Weights of a small transformer language model.
Size: 12 layers, width 768, 6 heads of 64, MLP 3072 tanh GELU.
Architecture: LayerNorm before each block, no biases in attention or MLP, untied embeddings, attention and MLP in parallel.
Training: 1228M tokens, 9369 steps.
Each number is 128 + 32 x the weight over its row's rms, rounded and kept within 0 to 255. Layers, rows and columns count from 0. Numbers have three digits each. The size before them is the row's rms in percent of the matrix's.

# down: layer 7 MLP down (transposed), 3072x768, rms 0.0736, rows 988-1047, columns 384-431
# up: layer 7 MLP up, 3072x768, rms 0.134, rows 989-1048, columns 384-431
down988 102:143149094120136114098100170072121183062095137151102107152158099097132073125173149156109111055120130147166157154158143143201151208114057089131140
up989 096:127135142122161134118164110165127194100103077164103125124099111155108116153169126145113162171182141179078112144110147135141090177162132107121161
down989 094:091097136090134174161143115119171129152147089113120108147120173173106128181113139088137145097181130075134189091112129086117153119133107164152170
up990 095:176135127097175159138137083121155145068052148103177200105148142130120115110127179139140103172141117114121153121054109123110142127133196145161099
down990 097:112085137129109102155144146105181135158118118126132119126126089152119136020162202141130110152110090127119118150133076106143076069093112109077135
up991 105:152109120113182135094154116103145099147125139111188098109129160065087129104083141156157129053143139083093065060125148106164128107169128112146102
down991 102:117108079124132133147191069101097117176136117152125141210148120141053148116116116096137181083168144102108116206146141095080142128166199135162110
up992 102:157114105182148194152082143127119111134081133133195118110091137144097153114126168157124141156090070149162138100144105200106108084115114112141153
down992 099:075121112086109166148134138172103128153136154111117110139198095104105161139150149137128113129105155079163086137149177082131153184186085152197146
up993 095:076158129092086163093134133144185073176045102143205111144118135144130145107120111135100121157188080123215112131140074149079130128139088081193118
down993 096:118071174156168188111074117130095090072129107111131090082110143119094120143073150125156136180133163113106116136129103145088156109148130133144110
up994 097:106140101132154130161140220085145062144115170107103151070132180143196135112124076129095159115087139103087097105110143144122117136169110183162184
down994 097:135131134134109106099052083125122094085085161126109111153071101176111131165071144139135181147152114122076156128180119113129094125129100119123100
up995 097:098135076131167161161121151114164096123087140094202120134117161051187145203126184111166099102145117125130112062114087133112096122159143092172112
down995 098:146144152090166122094105145093119163180119141127101160124129125141133080089148063071191125082091064122119111190135137103113122089183169180168118
up996 098:113135060084125201127178096102108145117147184042117153097142130110113142118109175166187079109152093125139163045140152116103130132081155160094168
down996 097:087094156122136120108088094086132146120129117154135107076114140098071075132098178067140084199108116111088111159140160134112145089148072151151135
up997 097:111138200092096127146160103179136139125075101120108128173123101159144088099133143156098163116056127135158145062107065133104134113089111160108120
down997 091:130113159124143106148116109054099112202111130086092190094172179161073175158121142148138145173137114152074092142163145182109175107077134150077088
up998 100:145118104142134197095168118103148100181147107114124131133135084094100081106100120125163148207082099189131084157153132184112150108116167125119153
down998 101:177141130124138084151157189122168158113171119108176154084099123100086135119145136081098197154174145160152119126156123087161159144131128133195120
up999 099:128082151108139115157093129193138131170071123079116105076184141065142169161193131088120195158114125104095121181124131185116121136189183131153125
down999 099:118127110142176124191121139128105117138163152113116122111140133080160127070114119120197118167152120145079156108087083131184178116075165115109134
up1000 104:134118131116156164070117124102155122124087155108158094122107131104122097123041204152142200096120148127107105202140170161153111142096073101146192
down1000 101:164090095134152207091150117109112197169107196123100131162140122094083117117113060115139133174112140170124211147091131129124162131167138143157152
up1001 101:100097051103157091124168123128126126089138158084135101100122082131101103138171134147148128144159130117153169139063085115128063126126078141130089
down1001 106:141128085095094143135159151146069135120160096139136160148042100118102143107113109101154192153133075104174144153084138140088114139151116032115132
up1002 103:088101122144133136138093129139124135144179172120199090097108168133119116087118170122121142088088154075143143103099144102088134128108160138181142
down1002 100:135143096124154144153114143126129123092172119112155122145139112059101142117127102082107123115104108065132156066157139214056147137074170089137112
up1003 101:104103079121096172128136123142139189115121147140120058121147068080141107128131130108107088120103119118162127147141135116165164158149100106169163
down1003 101:064170144217099145089166125162119109114080124127147167156117116119119154191087178122184150143157109118119142110103139137074136108109126072152059
up1004 100:102156105164211087125175148163152145151121096148116123160121093158163126168139104170107112090119135159088087129120179113085116147192173108159120
down1004 096:162135118195113207130059068118105172138131156113141164133172105110168094100107183043109109083129099110090136173095066124118159114151101131162217
up1005 094:073160102158131193099164140111163122149079139125154128122074123115124149129121148063091177152104121078156131101136067140126125133172121081113137
down1005 094:163158134129096110120087113175071158077137103116107194126164147136218126171137144150117133135093110088157077136137156135129084114114112113105109
up1006 101:088115156129082197132154152154200063097128181064126148145191150105118128126083138110102128138131129110093179218170160161103178130112141147125125
down1006 101:145109151092058164147094146101132135156049125127153125092137176137125101185175158060166129130135072149148088082138154120153141186143143097143117
up1007 101:195166137132113090153171081123152138074141094107155140117119141115113148124136143147182104170111158145120121160146116152095114121165168076134082
down1007 107:190115160106072144165103136151126110107129111086135119133193137128105092111170115135132101155146126162125130118125108138052167117189150126132160
up1008 108:091087109142168145158101142135152108068104117161126099147060153113155153185135084113138136127106160146159105132137112086131152152116146151131156
down1008 101:071130160129129174170136137129055166072086130129094132111107111150106131182184110127178096142155105144140138150103089079129151101179113126085125
up1009 104:190106106099139070100186122126161094151159163104136148064131152102120115111130135145096089121127161130138124131192145104130143148115179157122097
down1009 099:081138090118163126057141067143113110108128141155140160132123139126196109070125091147124187100202106137143170129113120101099150133129128124115170
up1010 101:163133141141161078107131100130118165138139119140057117144112109114133113095085116138167127114140135156185134095141095150151117099133109073123084
down1010 098:074124157126121174132108153148102111099127128060121184104083136170194150110100164119087068123121123115053197114134122073171131126097105089125168
up1011 097:152126116158111096163192130143162097120122197130131103130124144144128125183045077094067129104099139132165111143167087076122122117151148140132113
down1011 105:106160124145115110113085103096104093133092154162144139119153147179113137139153123140093096101122130165121127107159119121142123139065129159092144
up1012 097:153119131136146164098104130107072091169090125175111032174154134180150130122163127124192151098087075155125110099083173151058142157107104123121110
down1012 099:136127121097107181115142156114129116136101128101118098129061170161178131110140131128133089120092126138114091152086196100102044176099107094144135
up1013 096:103136101159167114097156151165144134160099061153108124072124103099177160126127130063111146105122150100084145094116190107078187118064116162105109
down1013 094:123166096154139218158115133166125112093164128168170083127105144159175141091175068145150096151118106121142145098045109164133142063130147138104117
up1014 101:121169124165174080119123123099150095061100154122170078139085146145113100124138151167153127110152112122098107189187113066130137197137128063099143
down1014 096:095140177095149118127139074091089162170135159128070085109126154088153109119157080117062120108064100171087153153106148188158169105125138123135167
up1015 099:196078090144122159176113113090123152113093154139085139177093100153122066147068122147093100145200124103073069136095105110132203141111198143171183
down1015 104:076149134104093133206135120056181075103096128077099197153105126118155110122141131140166076130195119144092126110137117123128094122149111140114123
up1016 100:111133134118139081082123090122094116114106141132115154110108135118123092064134102148094142155154128162071071131153136180147069147114204128126134
down1016 100:175129108176136098198135207109091146187136101096181101105132139158112123137099106152158129090173084128049193140134151074115155110142177148125130
up1017 099:135189082097105126108124143136083080157052152138140189153164094146123158129119181099126078073090118163112061096109134142163121127108173110180181
down1017 094:064121105132121120119141130143122159127079142143138117095092137130150143116145144181093114091107153092116147091118144070077126146073163151172114
up1018 099:095090082113182077117160093152139158159099103148190097140125158161085155190118087123131075095124137136117117152140109087098132182133164118049103
down1018 100:128102101151193080097155149063132128119086130174092107079140076118038133068174159130127125100093083132133078119166154104211163078097202112169163
up1019 099:120143105144046126122136154177112110140183071097144089154180096140138082120152129124068151110083155137151155120154148135125146113112079173078095
down1019 104:081118174168104108195130161125125182116143139131142168084060154147116100122114163133133114057187151101156131137116160120162119101096103106084070
up1020 097:193184170156137089138096105048120107115117147128081105105180125164139167165062130142097126120134137108149108089106146139222102108166158088141146
down1020 098:184133096163064124134104051188186194122153059134114114185176116116122140121096097106159199106164157110121126055091133090103122132158138157112123
up1021 105:126122126080168106105155150088171068156074104144170067188128151154140136120157153152081166131152134103146112133096084162088111095155127060131131
down1021 092:117139122146128124141095064114175122134146134144152188129166167156086053126091163167118145132111108132151120144129116111156081125089144140114140
up1022 101:115132114126148131211071122097057136129113090133152123136123102077148049117170042126138090186114123118137136070116127122200079119180126157116123
down1022 102:114114137118165156088104151142155139119114111218120231186158090104111107087142140104113108130068080130118116094101120117128087119155121148103214
up1023 103:135129119137195153152135098161113166161145124145146055104122138178058123146093196139099137139069098149071142103123171152117143128131106133097134
down1023 103:093125126180130126132158073108154114123127091106189146138145154158161122142056120146127121127098133095124159147094166155172170105106108148128105
up1024 102:127141194110128168148130144182151114183120168074099097140107190086172116114171171105146133122103160128231143129190162122133103129088115181119135
down1024 105:140135136097205128139105117120170183122154133135115134217123101154117114128116157160138123088112125084094131126149156132107084138089122157071090
up1025 100:057162120161122157126179120070119140150091112173154105132124148072088094120078177100106121101098142115128120167110153139114099136115155117173143
down1025 098:129170164151121108151095126160126132112122082125155103102158158076082144142122125127186128130155072140082080142163079082178099063119147069137136
up1026 098:077150067108130090110159134087144127177178201121114164181172047088134111124154126109104124096164127148142176061145185111078141024145116152089165
down1026 102:122155150166161146144124108174153194096120090137140146178133119110128175113101122120112109138112142096049166154087158140124076143127152122163131
up1027 097:125114106120131148102055094128133166109096162108136150084140210118118160148124117105152150097047178093106147077182139143150174088146144107156066
down1027 096:154114073081149161101165131063141089138163148115188067089157121133123124129076116148163132129138146189125156173177179147166122113095106140039135
up1028 099:137148100123139125104082100152174107159122152125137161127168123139118109138096131147136149156066116108112119141123087142135152217150164135134134
down1028 112:082139138115128117128134144121189120099189130164089093081107081154121148124065146132087144130113092158143144162149138111142114119150093088161126
up1029 097:097073132124091105136159170141105116140119135123196128097122065147121141133132108113136129089108131089085111160123094133112153114181160069125114
down1029 112:059176139169181109115171166126134119099137164126079157113134102127096113171122092129196126216215127193115128115156190073119096143108167167071163
up1030 099:056132052145138139168132114177114142144071184086191118127149116093182146183176097090163147131075176120142133068075127139161101141177089168190154
down1030 099:113153117145104089157140116134116116171112135109098157103139125110170127115107130128136088132134078132148156115156089129118085054093111131091146
up1031 104:131113170118127131161115146106141134105179153159162163112062120202084165123094162101173156126114138083135081090057129124122181119160080099122093
down1031 104:107141127077110109177081062102146141146186148087104153108081105116115153177155103111143160145116152100120113077135095141159149086086126122170122
up1032 106:147158112117075133127160066138133199167135173091109138179164097092129158107181143120188131159110068118152152143120132126122153131165172134130130
down1032 109:108117079173097141148130138129092178159149126156163184114106164157133139103103128161114132109185080151138201121103090144236092130157138114097166
up1033 102:157144067194141064170155098140087165128113146113114078150123108137130152186073072108145168161150136081165154054159116097146118106118130120177146
down1033 102:103139153091102138163125076111177153133025107126070149172090088178144146114111155086108163123104128137190145158088148102124096183165176108100127
up1034 102:143099117210089124118138086097190140139111126110164117084114170106144166130113106133164122135128150040118162138119096103147133130124175169107122
down1034 099:129144174168051137203118129169132099110056090154146097171161117119120084159124112166052101069114111155163073093144103162160124205135116123163147
up1035 102:103103109136101146130088104084160141130134155118119089091114174172097183082113171128116123140172134099147126167083112091120171088127070164137146
down1035 101:214081137172182121170119062133151083103134097098065159065119137107130149141098074080150104125102109092127185158098128110157066150069149114110080
up1036 093:120133133137115125132109106186072111178120078129089121140169144108148098154139153137120148153103139138101109155046124109132153153122129173113127
down1036 094:138140110120055130119093105151120136098152142150152126129113140123091114105135152115152167147076124117130078121104191056074086118150077073136150
up1037 101:162125127114100133129107156086161118156117114146100111133087123150092154145171132091119119094115159108142164104165133088151154120163143162060129
down1037 098:142096116148055181148120108118178128145120125127081115137111123103083113095149128095141174127110130158076243140116132159159109205103152176129110
up1038 108:156100145087145106148116070131217183195075124124158122120121131106041123139162154092120110118121140074135101150168066145112078134101125074122154
down1038 106:112152131158141136081128151106126176087089109139147145185095121124142129125178128156145178166116086082122154123191181136151077186139062089146135
up1039 102:137109166113144083181101100145131130096134171158157142154191089125085080076104136166096104136132087082129117117124142126131123132147169078155136
down1039 098:185155115102104148094166120123233104116156127095139119138155181079089152134091064124174152076114105125132094176151119093131113112080117141207147
up1040 100:098154139177158118133105094071147158123135124113136126141113124178163116113173148149132138123103109123137063090117104155082100159134153075080167
down1040 109:145115172115118160110138115062189146105143155111151131099129142155109147062141143089155149156108075080050113113151107129152103131114176144151121
up1041 105:113152120119146122077159121153100069178151144169128092132063141191116156174143054101154198124086146128120052084148162180124190164141153180118135
down1041 102:143114089146096131142096100101157159097141110119095170161101109141109158191063113111111111162123102197158163141175139118072133101152147108117127
up1042 110:181113158100079131076125119164102173120109095162170118138079103113127149153130161131119135089183100157120100067137114129096102199091047141135148
down1042 112:162137159132086166174167206117124121115130159115091180136169188108154130087070149113117147082151078128143187143090131121121160165118101116127156
up1043 094:111128133104065130157124172085067106141155082126120144113073134134082167184061119171085140093111141136140144156116165136047108140158081112065137
down1043 087:172116194151151111154133203161172089111136162148113178138161077085188132107150148100085084124115157155105125094111125126167145134112197083127109
up1044 097:090110140138089159126088149061153106156153115141220159135166160101134151109085108181112116084142163117143082165079113106138099143135144142133112
down1044 093:149153050096120140158039103203106180119094103176111179129150165118138090134170160150160080128132095146155130161160152166144163127135144154119110
up1045 096:144149096083085133111116120129210097108152092183063143111141184132166108132132081158102138136136105100096104143202153097104118124172048162085099
down1045 093:187140101148150110194141091095107083124101150220169099168159119117138069125130108118119144145161086114164094104110094116158163080112156177142160
up1046 101:161099156131086061096186168113108163115071126089132128101149139086157137169115117138070118127124115158145085145075157104153144151145128155108097
down1046 094:115133133135163136145138134110168136115083158072164135111110140073132127090121174161102152111164112131088127108145094106133138165137151160094172
up1047 105:122170177149216137127153192100109061127133096144134106097159081111085127137139151083199153089082131099131091120109083110122114122106105109111115
down1047 110:113167136129149204145166144112152119104155121175125131099084111160139144104156162118143092121100158086140097123124131136136134112097136100170115
up1048 107:112109160139106040136168148143172145158127116144144124105106087117150174171176195091117100119076148138116134104062099103116160115110165141152114